config.toml
rope_theta = 10000.0
parallel_block = false
init_std_qkv = 0.0315
beta2 = 0.98
decay_fraction = 0.919
dataset = "wikipedia_en"
Each number is 128 + 24 x the weight over its row's rms, rounded and kept within 0 to 255. Layers, rows and columns count from 0. Numbers have three digits each. The size before them is the row's rms in percent of the matrix's.

# layer 7 attention query, 512x512, rms 0.0956, rows 323-383, columns 0-63
061:119171157204180155124127111113149110113132165132155137164095103122104167119097099154154133134094115141115110118103150133120115142135132168151126121172087170128113126132159067098123153146171137
061:135185118194138118133124120138122162133153154130163179158123096140126164156117130138110132147139120139147111133111127094078115192109125129122128143157123161131153093130129114125134136128142106
068:131094157135129120138138123077135133132122147079117155080133155145120106127135124156128117131118160159140117101076150161115187059120100130135125156103177141180103164186139094107142147106116128
064:127178110138115110132122151142126131123110133140150105194089099071139164134137127107130096124120154099110139129150145097140110164128128105136155136158111121117136120132119161140080149156152128
062:073078159150097119089117127122139140118130130122082118074119149158135129097116114110155153103116156158144140153145121140125143118107119152138119084149126110121100140102149118100097137100163145
068:122097136127110081108111138152128132119103131108136128141118108124134145118152135162127108118155119147128116149079136106154139149138178095137151159150128154113095153116147145120123084107114129
072:133124092108137102092156142148103165114108116072088123063104124135125135134056132126109130147129116148121141133111150171116140131163078159133087158121133157133118118142129096084123132114122126
070:158126121120095128100103131101112146117139112119093124130143139081120106158138173121113112141112115133108150114135112090137140118107111129109115136105081119118143139114118159143126108102107109
081:119139125145124129129134130107104175177116117101124122117126112100146133127178149122112130089127120130141140121125117124117120127107131130133155105176119098172113119120135169139139146114128120
070:143122144138131169099100120145146113125119080117132115156132118133103098142167087128169129117189123087136102107090102111158124103080147130145149146178128124138128112129176179105116113144132105
048:097150110198104144119117114122169128113127148137082213139120156145088113155095127144138138115118119161196111098103155129112106104125148181147131155190090126119100114106137111153180160145168105
077:120153106085090131133178165150135140099148145108121113135103144138161133124140121128154121116154143156117155147123106112133092181153160149121151129155142178149114069116164130110182093123135145
073:130135154113150172131113131115116125156147171165146119134137119107088104127108078187101142143117081118139113099100158147125128115096121128089102105126137091140072103094128119088139119128156117
069:132097120102083103140143152124131158128096133115134101138143158092153120141137126137134128106129094127091154140123106138147128096125097139124137105084136073108137134147147183103083126108086106
073:132125106136114141141139138117125147144112086127125137105119202098160126147101101096118143129115107147152176163124078143123143099119116141134129092121140089093150164142164167127105123114103121
068:080163140158123122103121117109137130172089101145076165070114164122117101149096087106136139110123117135166151116127137138112118118117135172121163102132137102124115147121110127138132110120127145
070:141144116134108114129127152130114140101111116151152107208151106100118177112132163107133122150147145111076131137146121084115103164162133109102107141137131197129140110121135130114141125117118120
062:151143102109132117132149139133131123161126089154159087207140084124126160122118150133143135164140154136068117169147110067114111161132138131108114101120126150127151137119124122126156103146157133
066:115151107203159139148101138119136143122130146142101160189096128115131146143103138124155134127113144139140127149109088143124128156129131132116112146164141150091137119088149103151124129172149124
060:159095149092127098171160171100098124104082106106110082136131120104148148122141145087134109119146101090087144091122141145123132100142120096125132133083142155142151151132123096099203135062101121
065:115195165150118129110150131175160095139088121134110181132117123155120122115085122103167083123153137144168142116157164129111110104149153190154131131161135093108101116135089091159188152125146154
075:128138145152118110175144146156136105116117110141126124173138144097119170121161143126134138143117110130138142189121114142141103136134127139157120099080167138094153124106147137097139118117122131
069:134092129142114102125153132122092129144151112094054149148106109144127099145102135184087106108078083155145109130112135168164107156109117135130104181127180127167121133112128122120114142174167113
071:111125125093097112143086159130124119159076132133156136106167109145128110094134133118120130131104144099109110179154111110119076104116091081136145080093135129100156117176135166146120131111118129
065:163098145055136099143144150123084150130120104127152044134130101131164128106159114117099135161154109101046142149153114113141148121142089068099136103073143127109167159135122157094106096095106144
068:089107142125108153138155123113109111127167128142114114094176153139165156128107143106157120086141119144130163167131082121131116113126143114150115114083127130107160122110130093106152113142175127
053:074133142186175117146134097131141119161151113125161163098127145127146144152110126107159138116123141162190108161133124125114114139138109132141100150133120130130135145088142131165161155130143140
080:088157082136108109159132151104124117113146101099131116118127169156142147144146145076136160133163118131130142143055111092109112169132190135110140121119157153098140117138149108160146081101126147
077:140129117171120104163156133121130182128118117123140148122155069147113145122136140163132122099123113159117135147125136102123139144130066139124143186149133138101126125165085151129148147170146147
072:143127117139102093105121126159084121138137082142161105152122140153091149098137146112134159103123137163146141096161168157116126132107103121139132093158119142128141147181124121174075113079116110
130:110111130140139111120132139133113125121145132159134125119068114169103145150134168142129112105128097101133122158137095114186093115125129146135165144111111161118148119151133127105121167122172082
137:125159151119145116106155122114143135114106100101109123119096128126122141130161115163146156098137100106123136161117119127151147156118152124168169102130118140141113126151073081079107086119135176
118:088107132132141083125148111069128151109146095097154105117080154188125135150129154088127163131159085100123136138139112095130102143175174153158152130129116139131141140106119154104120096084097102
071:138136123140079088096132126149124153189100123146144122113149103143122073124122119096160140095103122142154142168159100113118113141084125159070189124114160129108160126093100158083140141135173086
070:128111122120186149109189132151094138120120094142093128104116118158157107106133146120116117139113137139131119193131147135132138136130130104112092140119092147155100141152103080136127130112107132
077:109094107152136129120135117109113159120148142116123150115118138135147184137145122136148122126125138099098161119119130115100140138120137129121111154119155137158117149098162086120101105115150142
067:137144143153112130092183146133127130116111139144115124089137139097158140109122126145133125141132093108104148115106152102143140134144170148087129155166134165162094135128120156111131147074117107
072:093131139143110120153074187150133165125074118108123150134169118139070159117121140147126155129076171118132135119188118094141130181089112128107147148116130150100175143127169154132093118149157158
072:135138121141145111097181119149106137125111104118068114155127137133103118106130112120132139118134106124114131157103119117075077121115100130096133159146142129097098152123107181162147124132169107
105:109127109133138109090163111095127157104125118135096134132069174138126114104131101124119107099159103118117106154147129100146095131190134114135144136124127123141168137136115070126086115134080143
075:123121085144148140066114111164141118118119098083110140146165089158136155109099161172115145123102133119109150138109139134105153118123066132159128124150092143142103140088156126121084101163136148
071:146100121144152129102158154084143139148135119122096135109124125112114128135158126112105098139149164140140124105113141131148140130139086125146147091114120117129114144175138118097083128132146153
069:135104173126131067172134113124123142132122088152137104124134137134168133126146164128126112175125102139144150164170110079113110097116134153135103131105126148119176167128093131227120119096125157
073:131116134136100105112119098136129144091161117149118145132142136143138118122150139119095129102102107102136132105111148173082148139100119158132123137100119161133080162097141118109110136135135116
081:166142118116138154122089134103127094139124134129132111115108150101123100110096141115110106135124116129131080116156161154123143134150105129154117147151131118193132096125146126160083139159089100
072:099138192143094127127112126137118144148139154128162129128134149076125145127142137167109141112157127087143121136107098124180168126121154108150101146121156134078114120128090091169134119133108114
077:145084129141118158132124153063138167118111139132094134134128116130122149126121145174188088135105153119117144111087121154169092133113145157101130159096149123153131106122132093147169131134170118
103:090115128132142113102133164143123153136110135153115110132111138087120135112120147130138093118115170122137095135151091147145108138165084123162163102112102123107147147156139075129115139125176091
149:150121117138075111177120144150096089143131162160093128161163108114153121127166123103098133121163189145135128107147148132150133143073138107092128123155155136132119126129121128145143139114124106
070:147148120145075097125139122119159139157099098144132113130131092120097131082116166115183132176130118152127108121125103084111069126126088135098153103133131068128140131074109112120130134119097118
076:092123152108144123134132134126113111104145110146093109158186146145160147122074173082117148085135093069113128170114112114132095081133118125166090144114159158126156135153143141134125124138074140
070:121125097108166135145148133109109119120158156135126122100100126162132177138137168169132113130101140127107135102120198175177191142091121105153121132145076148129110189167083159084113156165119143
073:108155181106150124138114106099146139120138137151147127155122113117135145118121170133150164126163145128110146103069084147139114129152102112134122125110143153110110140148083131125096144109117133
115:167142128111144163144122105135139135139126107126151129135189102077128096106122111107123104134094105155137139110109133172076138117153088109127098111119128121121117107113139160185159100144123138
086:121083101126141127156110109134136125143169106083145135144165122159105151120146167097124157131088144133128160131155180126174145127109161147126070121120121104099135082098152155123145109118122130
081:179122127133131147103140125108142118138107118116141130064119094121110133137081114122131091140113090185140094113092143174078186123172104148145128106104089161147077099127149148114127114148141114
076:129101063135123170127119131102134138150155064127121145132138117150126099152159139168100117132136114090145176154116115137172115124118105123136103105134165133125181110144104184183111110148144095
075:157186133171075081110107143115099149130140111116117128138152099117144123147118105107093104084095139129131106160142089114107102159086133112112142109151140073111148114112162157128148162150153116
072:112102132128096131111141159125133116138097098136123118156130108140106117139134149108121129135146099098159077149146098152118112092105115104112114132140134083119150109164117188157142106112093080
073:123141140158094193159101112110112139166102100164114119162077087092097105132119129110086119081111132119148118125140144123139113115121173140124174114157155116172179147106112086138158135154146139
072:117124150156155129136138110136116134159118111135140127117118136097140195120071109117152112140091127116168105067121112115111107118101169170088112128126149099096140123134142113062099143124122150
# layer 7 attention key, 512x512, rms 0.0508, rows 323-383, columns 0-63
086:108164115167137138133099095108148121157155140142121202080138139129147218171126158141123125120098096151129184150145123142120134136115123139141097148128113111117116108126146121166125137141132148
087:146143114148130123086117128109144124133125103143120156112126133124140151178128134110156139127177146133137168125144145102127142155125105180102075142109138128144147145092131134195103093168137153
093:089119112150143125146109098076128157171153142157124179098135129111143162181124133137151134079148118185107171147161107106128090155122124171126113097140112115147150105098106121144106127153160160
079:126100143088132113138150146121103143138106138118176058163177128135128083073176142124133155091120151136173086128112107134145123145090139109138147160108135157151134104164132124131172138101115091
079:148145116186115152136098135142178099139129133134110168129152139129106133190111139132145141183086107129123138130135153182134112132106138153127122131166107116098138129133133133163158139155112145
087:148170131129131109138158154101137094156096140137140119112146100093111144128132111143140134146120094083149097115089124138134120092132120151127064117101119122139138101104141126139148179116138122
086:121084120143134147169140161114148092161142132156149124130153138123149134113149171143136109127161117096162119118132136113144146085097183122119095114092084106130139106138103082133111138103151144
087:119158119148126123165172128100132122126118166145162127122137131136139174148159149136156112126113161143146172155094141155123109103134148105096131160112138100135098129126146123120132143146108168
099:152091107067154131162120179137078131103101123081116107164127107133160128089143109138111150121162134099130104130109070127145140129122121061100138125119144163141131121165148142128149115096132091
083:130094132081160099133157116147120132115141107123142145191130118147153134097103139105116144120135155128154120167123081173106141154142100155109101165108155148145171129155150089158136152066116137
051:091053118132109116113114193123130131114152116130053145161153145141099198125150149124122131127107112109107138153104127134147135097108096117117131098122118090154163139130098127140124108125163118
083:138112151111130132118113113130137139162106132112157137126153123106124116102129126119140157162147128114136108141137157130090126090161133143165168142140122096100145185073174131162104095099119123
081:128120137092132102098145114090102134122147089119105129142103099155141076140132145155129161123143122103149143154133132073115138104141136114152173141118133113161123154109113149147124128158176175
079:155105139107108124113113166117088127089114143127114086173102127144155089101138102156138144125141147123138094099132141153161128117130100130106116134124172148134126138170125127108177123120122132
073:179075137084105126127138159124092140102134132110120066179140115149130074070160120105113119102141127138152082130120097126151137127133104077118149132091114141134133128176136129147135092106126119
084:144091137072125139139129157135105122120100141117117095149145115120141147110124130107124156110135145093069116177112141145157153124169140120142140149116109125146127140142118136110122138129135117
089:102134162119119126112104150105108109150152142130091158136087146169134102115088103146147116153152113139187128081158135175144124096095102120095131110117086112104121126147159084108149132137113148
088:131153165131102084129099152121084113132118180120111102128118128106131075093138088152116126132146160091127100120119138113133114124108113130145144129095124141123118105143108138117139127071101100
072:133103117125114112123091124140132137130133121114131138087144164166143158163162084106125123113138132125120163140106133137103110162160109133134131123095143102138097097091131153154101100156124133
088:092195127148147144135132109114121114132153139125103166099125146153120113102088115157114094100101137148161161097180129130108135104125156177156135139165151140142105138129104124111091164108140108
088:123102123100085126134096134126138137164128125137140099144133095121186177131177109127113145182160116084083083147097085169124133142118115114118164151113119128100157127135138123139153117114163128
087:124161134138146118134165144114120124089115130124158146118137145113165116110101113102133128135127118135101138134122108131076114122147157151125157126082126109135109130128098083137099126142131080
078:147147131146139139148159134119121170143128119112163119119128135100130137130137127120151169166155131125116100138148137132161126107095121140164132099153124090106139134124127168122146134108122099
085:146086132138137149138149124116133096119165140116141135152118134133096108149138107126142125153155109135151128073107137146088161150162111149105169153108118111110113138119058127125152153147122132
051:113139106160134143114140140135094124142093084117159137125135123143113110138182101114107144132109147134111128143097159082167108167129194097116118105175168132116118132123147119141126112114072089
078:120099118142132132126139128116126148105103134127097113174139156120091161134093154100120128158146136140144118087135154123105138085156109114133120110113135118145139160141124177100135173136117142
104:180094103061107116140130184126077120075101135090131061179148093136157110072175109130106145130142126124087104140109112118138130128123134075107132125097127146125141115162136147100116111082121110
076:116107145136142119115123077123106136139111163114118144139146096094112123105143147147112093171129099110140109104158120125149151131121128128142128149125136110144109118070131145095116120124154084
079:139153162150118111111132138115110126111127122122126103088124130147137104127156094129125105094126124113101132111145158134121112141131160129134122147107114100182162104104119116138085112132136111
086:116114094152130149159120118137116133094131147105150141131134121109122129153125091110132116165121131098119127159106118175125176124137139136110121111135176146078107106114129112086128130170115152
048:113183141124176118126114120145127145119123110164155107143112135099141121158127121141173155121148145137161121123102167093152159110160119133123114101121130121109140136103144131114137168104113122
070:091113107140133150132120105091152112136132157130159138114129159117115150137127122103097153146129141173132140118127108118201096138132114104102118094126161172138119179155115090137125154128118142
052:136145134135133124089136138151123132124170112167136117177117127089126068117116137123129114139157126082127129090110154130139116109140077131126112138133097139098117140119154131116152148140141155
083:122137151120170163098144138153134162128155129135125154158122137131148130113155178117112131148156153097094114120130121162088159141155125102115096137137150147128139134128102135180134135118119170
081:119123107126102068158149180110141126128108149175133127154154117095094113153164136156145134118080108101122163101132136130119105103159124134149127111144103084110091127089179132155100104102133157
084:159145124158128116127109174167137138122057105116143113130114109116111144141105165147113121156112111130150135081163137157152106046131135124159127163124054102150143128193129136109154157119148125
085:122106119105164102138143119104148147105095131115117122126122106133171154134147132119148111111111148149144142142092122134130150082102125126140130132152115121090150125123142096105112133094167123
087:176112145140146099123166139120126132093104109133127107137099122125154085127134164074159112145141123076055114150131092153122172093121124114101128160139121110132103128141096096146150164109101106
089:133148109130099076152114123097077130106142147146116141143158142134128121178097125137125126131139161114109104107148164143100151111124138127165134110176129164125173121141144146096120149116089108
075:131099173130140110121121140160134132105130112161128088121145134100137099138149151117116131155142110123167114124113128123117113112140117147130146148147094098125122126131152137118186134180164163
080:136115117122135138161099156117153138129132170172155127105082126124114152122126112131104063137137118128139131135119117146103114131160174177135144128144141123114150130135145145122142120130139126
083:043122139105106129190134091198135140131107114135169103170158104116092131135119127158130121111114125130120115124132119123137141130128109139106130145141154147115183101095141137170156104097149124
089:150130107180103152099131145130153131153142129131072122114134114174120133120084148128164133126120160113136129074102148151144130168108131146140148107150089102161096126123160123091159140162123084
084:117137117101085103143108137122110100128124133137146148123118122136092137122176168114148111121145132125086093124116103068139127187121126128072115177144121107128150118156131128109125142118123131
073:157088143121090113094148118136142131137154144151162126122128142118163103119163085146122089141132143109159126181111137094113072117090118133105099145133145124037120159109118131092189073110141131
087:129105070140140140116156097084110108127115116098106125122120175143119119120107116103160136132121139124101107144105133120098101149130124135099115125168154160164150156133102155155140112169086121
080:122124145110145087149107110133089145139110152122154141143149093111132128119170130126135115089140105123150138154135120144116123142119110104099142107145121127087102145121110148111142156071148110
067:119166115092142116180096101179132132136125114137096146119120162126153139115128141145113146088117159148102139178096123132089166136140131143143095122147145146126130128101107144092145138106083113
035:137120100090120147094138133148121125140109106131155128199107101129172114151109125176149129096121120117135098094143098092122161112107103115176113132137118108124151132089111138127144096131103139
087:145113177101115133120110170132143111177096168147114135103099106137124136126145133110108139116131142107088126136127169176109154120144141125111123143136135159129163180125114140162136124124116143
081:178111080132145131150145107116135123145129119088096147186082160153091126134127109105151075144136108153149144063139138133165138108150115129140136095130129110108173112122148107125116194135114110
083:111153158157120123121079161119112117128123131111138127160144144122125125148123107118125169115146106126155144148108085115126107122134170109139107122127148163171136067091139129107113109110095139
084:163149070133144118169091094161084126125155158136128124169123174138122153130122127126144145115116146188076128134141169121110133090138141126127114132093162170142126134158133125148143132146150118
034:115171186101149107133196197080156097107140106168176131132106111182140121153145097109129122113110103148152169199162142115155115132129125134117157136149129132090172112095137120119121091114099167
072:164164141136120130107119154135157121145146113155098149172113133131129088140112128138095087145104150103140144123104107149143114170096110138158161111094111157141120112124099155108106145172106103
084:110143104127141174130140118116133120120092180133158121121127143133139134092136115140120145137148143123161145180144075116145074115108130139098097158140176124137149101124132141102132107063101128
082:128120148139100094139093134186118156171094162098140128122125101109153125143133081125148121139121143160121081083118132160117124146118166157115136166092120088152132117123132115084092098114098177
086:130111139129122118110153147101167148141145150134131130136135140110086154111144154124132141095136148112107134141123128135129136097143099117132167168149127182152108137127129138126114098104101133
080:075119103111127090141124103090122172106157134139085133125096161150134155149103134105110103071089142146121150131157141108101150110147114116071106096134162194105129113135133133125110173134121197
085:125141118096148077135169170135140123134128128135138132156117145121110130142121150129155162147127159099107172163110129112150087124111126156127115120094104100101113079156103138137140123136100163
085:130144121097111187124134133159148119126133101122128113084118118139118098099181116141128137136125146090095157100085079106181100142130145156145118095145106114128143125141119126175159121105126125
# layer 7 attention value, 512x512, rms 0.0659, rows 320-365, columns 0-63
126:143124171131081106116125128117141150095102164150138114126137084078172163122139162115083150078119101157136133140153142130122181122136097141111167170137151121121133087105141133128111089144162154
117:147149200144163104167146144158129147118123140132173131141135114108140125128169167116102160140149181105115128136102124176159166113152089122148135088123139142170100136107110081140146109157161127
124:116113185127143120126127128137115150109139147102113123115152103118129115136155106133182149145097130091113145126145125122125119104146124125125118159132165141137146115074104108154118150110135124
123:129139082112104124184156140140095165115142101107200134127141091167155117156116149132143131207139150156104140102140163147107133149125137094103125173154130110108172140160134090161136140103131153
121:112116147162082100071121113134152096108105138133134113129140081193131134119133142108125127071139104168139143159135131112153118098116076160104127158156123106160101148144129102116121089113132148
123:091206110135169192164139165179139114122116106129093141147148120076134138124159119090131137085159155109150135105176127091126093102149182113145157165106141151080162137163109145105149124119144061
126:134133084133076144123145113145121101112098085130148142130129174131130140130096137140158106109169080106136136091107087143133112140148128165193127197112133084133120120117135128177137149162148092
125:144110078134116140101123108137173091161150099142175138133105153137130153139118092122137182102147103119126146136138138144120183134153155138127144145127117148141120136141111095086113141150128095
119:154108144114115139121095124141090102111100175125111112119155153128156145134138095145140143159153120101114127131129147133145103133122113113112108151104126163154139075149156156126145130130096171
113:122141160136131144160168130078115124138145147096084136145103153166134103122145143136110128109135137100142120121190145132138151134122095118097133093127122131125128086120159174101141155108082142
131:123159103129164126173128129169144155128104137098102105105129159113123102122122122084129113120097146079113151116090105154074175159120174158149143129163146107164178128122103158146147171125131114
119:131102139116146128127117099172126100109127101154139124114144113114121174088092145130124095119113143149171124162154154124141138126174128156132125134152149061096107139150116143170133150146103120
120:121121113114135182143101146103137121129127135129104147120119145097118157148137178101107132113141157151106126094152122127084084093113103135117124134079149144118107137115173116107092126131125091
126:086129143132088122082098117134121138121136070127104119130129094128172137137137102176134098117140118087150137087132174149159129104112121162137151172154131117117129107150131124120123144143135146
125:120163141154150149142120152121136132153115158166138137120097143095149118128155102086131143112148132110141110107083102132133126101092158133132123109134103109108125145111114150100102150114138126
123:088126121117187125083083127135140120076138146116131122094122131095101123122125091126118069127118153107142126113140102099104168106125108124110076105125128153114158121064167128120146132115152160
119:153146149154161129095092132138159100141095148138145125173123089103120109128169072126139120117142129097147137152163137149144156100161113129088110105174129146121104127103124113121126126118131133
117:114101141130129171109135130127109135106144139124140127133144170154152167130116102121127097155141112083115118132094127172126112094158124142125166129112149184129136136131083126133124153148167121
123:119117130125125122084127123112116158169142065080118126096131110158135114110127129154142118068129071115120118086199175173159160124136128147123138106124147105119168143185136133138117133130139132
119:122111138141155110102098132147129113140117134145155133140160133116187118112152085121124110157159121151147137139123130117099157114140194107067125144130102140104115143150124136125182078166141083
122:133155152128125107093114120118141164105149153131138124139139133118109098116129118118145137087130117144144118109108134120149159125120140148160126145142114126111123125163152111161160157134166175
125:111161153123145150100114128162133133127154150110091126109139130146152151116086113163113123137119177131112139110127119099119119122127170150135130114114125097095123170148123121165139124144126132
115:135156125122164128142118139112115100163119148151093132123126133103110112136101083180134121132147119094133112107113104075157102135117184134112121091131106158118156104173099185126163137180115132
125:113147162134121146102153136139148178110142121127101140100107088108141132140161167125177119121161157108110189144139138162130112109142084124115132113134135127117176169140100101187123168063150144
121:138126110136067148127115159081124086140121096138097111120129095109116125145109126092151138123126132132121121131098155127108148117113135127110109084111103075152164120101141097139144117145121111
117:141131148106182146171096138117159090133127179138112121119134137144171114156162066122114136147116127145136166133101136126106130129157112100136127107128176132132143119139118113145104107127151142
120:108130099112102144141180124167123127133117104110104134150138152161129171112161188101142113081116163147153110127122156135144107111122120091120126109109163147119141091154167123113130178117182143
122:103101130122077077127152126134116131141115149101143112135111126161160139124123126132135094171114100130100146110102094105142111167116178122114123100159114138136111172106119142174152165128112098
123:129128117133138129101147114147129083111154144123136126151100118176136116111080091091132132103155120129105088176116148124126107123134125140115144103140131108098133143141139128140135122101131132
118:120108149138144134170121085083132164160107107122167132134099141121138106101108106087097107060123098114143124131120131144110166099173139165120140093163147103130100145128104163177087163113129105
124:108113118114109158142126132126121136141097117158140124125118122100168117122147120126144136153114134115150145151113139117129094096152119132088150125115101074078083099144144123083147124135091117
123:131153201130174099141123148143152123136137108114139141123117120143157098132150142132090129085155153149126146143116101130070128130115101119161151155132169166139142124114071116088089140149108117
123:147088152093120129074110131152129135148118089128141107109094127137129116105134142133145119120146118128134149142121152130110168142096168148100124094110118140137144103138162161107169164148205115
121:108131152137073142095086116173123149153124147155144143111110089149141094118118105117138144164155162185117120139133122139164126115107133116144136121154096072079087156136130133112139129130150094
132:149125088099115087110159142173109152150140144143129110114100136138159128135145109157108151128106146107104153167078136161083133091087093115120121080138122141149142130104113107123156155086152105
120:145132124115116135128140104169117097124115105123084136128124155098120119107113109134144100150153138141173188094155115080133114156110150147142091144123129100104123112169152151057153147113141114
121:097097132147127165085135098114099143106108180128092112121117115142144144130103155134142128087133120126140127147086140104177087124130137164156125139139146159106112115104138163198135179153148107
131:136127148158107113103128141195122113138093099122186118124112121136151102126132114119126118184137118153109161123070148155161129129118098138113124129129091087141105118093121095085135148158146110
123:100152163090137143153097147132136105082093166144144131121147151075124128121161134092170109173138154137131141125119092112081177110111141117154110161132109148129137124108163151145103142100106124
127:123123102152121113130110112099111113155118133140118130142148134093139127087085136128109083098139158155142096141116089133143145109139139158128118106127151067116138172119119120110165127139155075
122:153097106140153128148092114098114132152115158152139133138139127106175155109112123172094149068112133064127143164148123144112083152143140110113127089100127121127112112085159090121109101132119110
110:110112133121126142091139134156122134152112134082085114111132151101162098156149133134133121169177163107091123134104144165178123105137134112102107140127168182133142125105096170181113128138096119
124:136102138118110141155122136088119111121153110119109128141129097100158133143135129118109107042095110158148116136136127115206102113083158129105090120100147133123113119170115101169173139134170132
124:138132147147134154109140123120122100156128113116120122140099117156135138106130192122119116143131122135138158111153177152082110096140109123106138101111210126171141103123139143129129142142156129
130:117113147130144144147134139120114111087130147110135146128154079115133118143143119118131132124079109124134097141071120124149099117125169111077147124122182154164175097080113167145164128127125135
125:137135135132088110098202135157144172169111068104090154122135152095172109129155097110114112091168127059113130126107157132096159121166102127141140091169102144113100151112131167132155126158150094
# layer 7 attention output (transposed), 512x512, rms 0.0664, rows 320-365, columns 0-63
120:099122221149141150150147172110160161114131160131136110127132128113132137103140147142086140161121124157113135137129107145136167152088131137124123133127121131143120124148133121124140164133119167
118:142139126123098137165116139135129179128155144133130068116139124087159140134152109121081123130107130109100135138143088152158116149126124108129131123089112112123134109099112093141127123161129120
124:119074129148123119132123098141093113106135112144114082160099094116076128149132121128154140123129110100113134164113123122167099138154131116152133143117090111121181104152147105144134149130120131
115:137123097141144139120127154130087147095136102130118169150147118136193124178112149113107156167145128129109136170138139109125146208111129114112133153131126108118154092117139117164131154110130131
116:104134159140090095118114139126193096108094134173128134142138107124114140114118142160111149101112101144118139165122141129104097109108132169121138131149090127144130132116115111104132169160121142
119:093153109152144168111115189144162086149119118142117150146149117129094125155139100118149106107146150134116128086167145144130118101169134112093146153127123149123123147096108121146139176149134104
122:115172112131129142134149124122141128153118100126160109106131150141095133157139114157136115135163108152134137126096120110151124162145133137154128162103128088166104138128107112141152138089119122
127:141107134128128134105139097138115088137134110168142126158105139153100093142130115114175140089158141134137146123132105134125138147140126153154094084104096164117142123126125100150108066155124127
117:135129105140110146125121133144089132121090162140125140153139123130113083101118076133150125114168108128118118113120132108129119120136122139119111155121161136137156119163130125074157173128136116
109:114138085128130127153129091100126128142108134089099146101108128135164187119127112117115102135143128136149165101131153128123171098138137107107141129131155154136139096102162152135114105174123136
112:139129108105163151146116162119122150163149127080113102139136101116166121087131117120144135145086164122135143132120087139125155159118132111120144106131129096117148119087092125136143166146117126
118:139068140111125138141173169133160126125144117119123132072106151138087183109115145183116121132085110129143168116141131161114121162101109122142107131085140110127110111178079100120140127153116161
113:121095181117138089100113123128136135133128148164139163103114092150088121180153130081127135110112136147146104114127131131112118147138124138119139121135126110125095130111149137146124085138148127
128:041139130131086113094138124151149134137122145157121106122112129134105122116135125163161075145176118144149116057117124136111110101140129156117127140170150139139128128131120131093145165115113127
113:100177182121132147122145145119139144145138130151150126141113136148074114181140101130122129130140152157144126103115097141128120136133125125125135094123143113119125141117139123124104066102125132
119:085112117088114129107125116129134130099109141140117174093107138120097121129128138138101132114100126112133180147130162146102141074098115121141122136158101117127125133094206129112128069099155121
115:132096110124091151129124122147148132124066144113131086135104118105135136107134087135128109094156140120143150128164114153106107088171138155109134103109123119109137124131150112130116105093142129
116:122116167153130152117090098120088128129120118114145102066146152165158142117149056130110130119167135090138092091118097170132150100114129160141142102141164104110140151131089142146155122122160121
128:130129130132108113120114138124106102164151108107131150074125145144113092135115135146124136115138134091163156063144156123128119153097144117085135099128146107111118134134141121144121153120141115
116:116148145157146154083129119130122097124117133122105100157161130143215123099119069148096135165156124155111113079155078142087136102128120130129096139139098133125107174092161141116114118128135120
118:137109141126133120132107136112130115119152129126137181120126135115128151124091149156139161137130104111126135143139156111141135124132154144122126113092111129149134156144131147128119177143126154
121:121143115118123152133133115162136124092178137144115124119135163134146177134092128119159131084164115132106130144135130119125127177140138141169099126111123120089116143171132117107132121145142097
112:112135140108119139141102127147129090124102116152149174126129139147102147145140104161131129157151140132145103052135133116140118127136134148110156111140188107096139126180092138129125114138144109
122:099186126125116099118143117132114142125132110159146174161106084119123128137131114121119119084110134101125128173162106124123096175126104163112135141095146131095161142142121099136112124073129155
126:139204126116107142131115117116177138095095146114127116170111061127144149123128122149129123142158153145127106074126118112149157090124140185106120089109147121112151145143134092121133100154140138
115:131101182134122150129112135143138143097106156132099115124130160119223121169137115138131111153148114099155127120098145136142164149117119135118101087179165110106118125143105136122136109116164127
121:103133120138145121123122114129119114162129118140126113139123135139075077095112134124156119117133150103103138122107184095116145123138132111103115139130132101145094096130145160128145195135124138
125:121144132106100133117135111121130115143118127110125061164167151175201128119115132120122122137132133136109071140111072130136135105116140096131139131157127114128118145140094117119148133133117130
125:160141113126119094124088101109116105111116135114126150181119129113156134114110128114156139101157121102109127141117145108098126105158121173139142126144127140147124135090136157168132136161125151
103:090112153110134160118107174109134129161121122122110074146122133161134110059116104140137133120133141134116114138122108134099127089135127118109129108124135133123104107122088121137121186141124134
117:116173140085122120090138156115110140120124120136126088118146084163170126096116080147151120180115122157135085120132083143101123125144119161153103147136128117112086081134108137127133141104116140
120:137124182143117094125148176156146082114122122151124148118096132124147119140108156118081085083117122132165144142135154123091142123117121134160154109104124141104149113140127108113106080138129125
121:124122131106141128139141141136128137157131142125150141112116145103165129079134142151143146160166167132097118101115136144142144160114129139100095107112139117136140130150144132095139168141126128
120:124111114127113165122154148139164153134134128170130155103116125101146127147109134130097107136134109156150159142160098129120108105150136122137120144115100129084157103131120121145133089114128144
133:177140102113087112107143140147091122124171164158152136158105136127145118131142141132096118104097134132108086151116112153125121110095143134148109107142124130119137148133166093088116138093141128
115:145105087123140152119151137115125140131135125118137127108130146119155126085098129129125138089168128179121150143127128139129142146147123111102092166128150129137100165156142123092135172062138139
121:112167124130135172128143133115118160138103130106150113112189136121172112138127147131127147118121120149124107118147155104177119121168112133114151132147130086158133110137059131124142118116135104
130:127145150162138154102159132142103128154127122121166095142126148103130102115173100126139097132125102139169135155119122094147108136113124159139077113082126121132148113156131105106119121114130121
125:083085173099136120130136158117134117103127133158131150105136097122111151132154111116104121156090144134116142161127092160101164091100135162141118145131118124126111114107140126115127154118119130
126:134105120124138126133122151114130141145132123065147102074165131129180126071131171132099129108119132176142135123123107162141128090134128131125112100102116098155084144112109112136132116157137108
120:169129089125114118150115119117089114154094149122113117143119119142150170075130081130135111100110103120141110128137141113133125090208140108140136134103123144133099112120150090145123090118129116
110:109131126140099133114126112132109143139157119100107100119152118121118084162120108113128122122173117101105084101162106130158146104134134127119118128141155141118152117127078172093116146100130099
123:108082119125138108139118107136112100106185141144145149132103145119149157157148138139111136153166135108124116109111105086144133111090120106144117123144135115153081164132112199154123172199121117
122:118125144147154143129094176122151091155092115117113132126130131139130114111127147114125099103123125107126112131125173116117151124123124134114138132129157113148176104160178107116166136155154143
123:099138164157135106090130140137137120103127145100128098185125128147117072126151132156136130156125126109151124118132126102137099118096146116107129094161143117142119114116127163144130092191136144
120:111156129099116136109158102110137119168136111126133107129122109098153112150140120124126102093150130130135127128118137109097136132122132128129146121129135130125122151106119143140147075151125122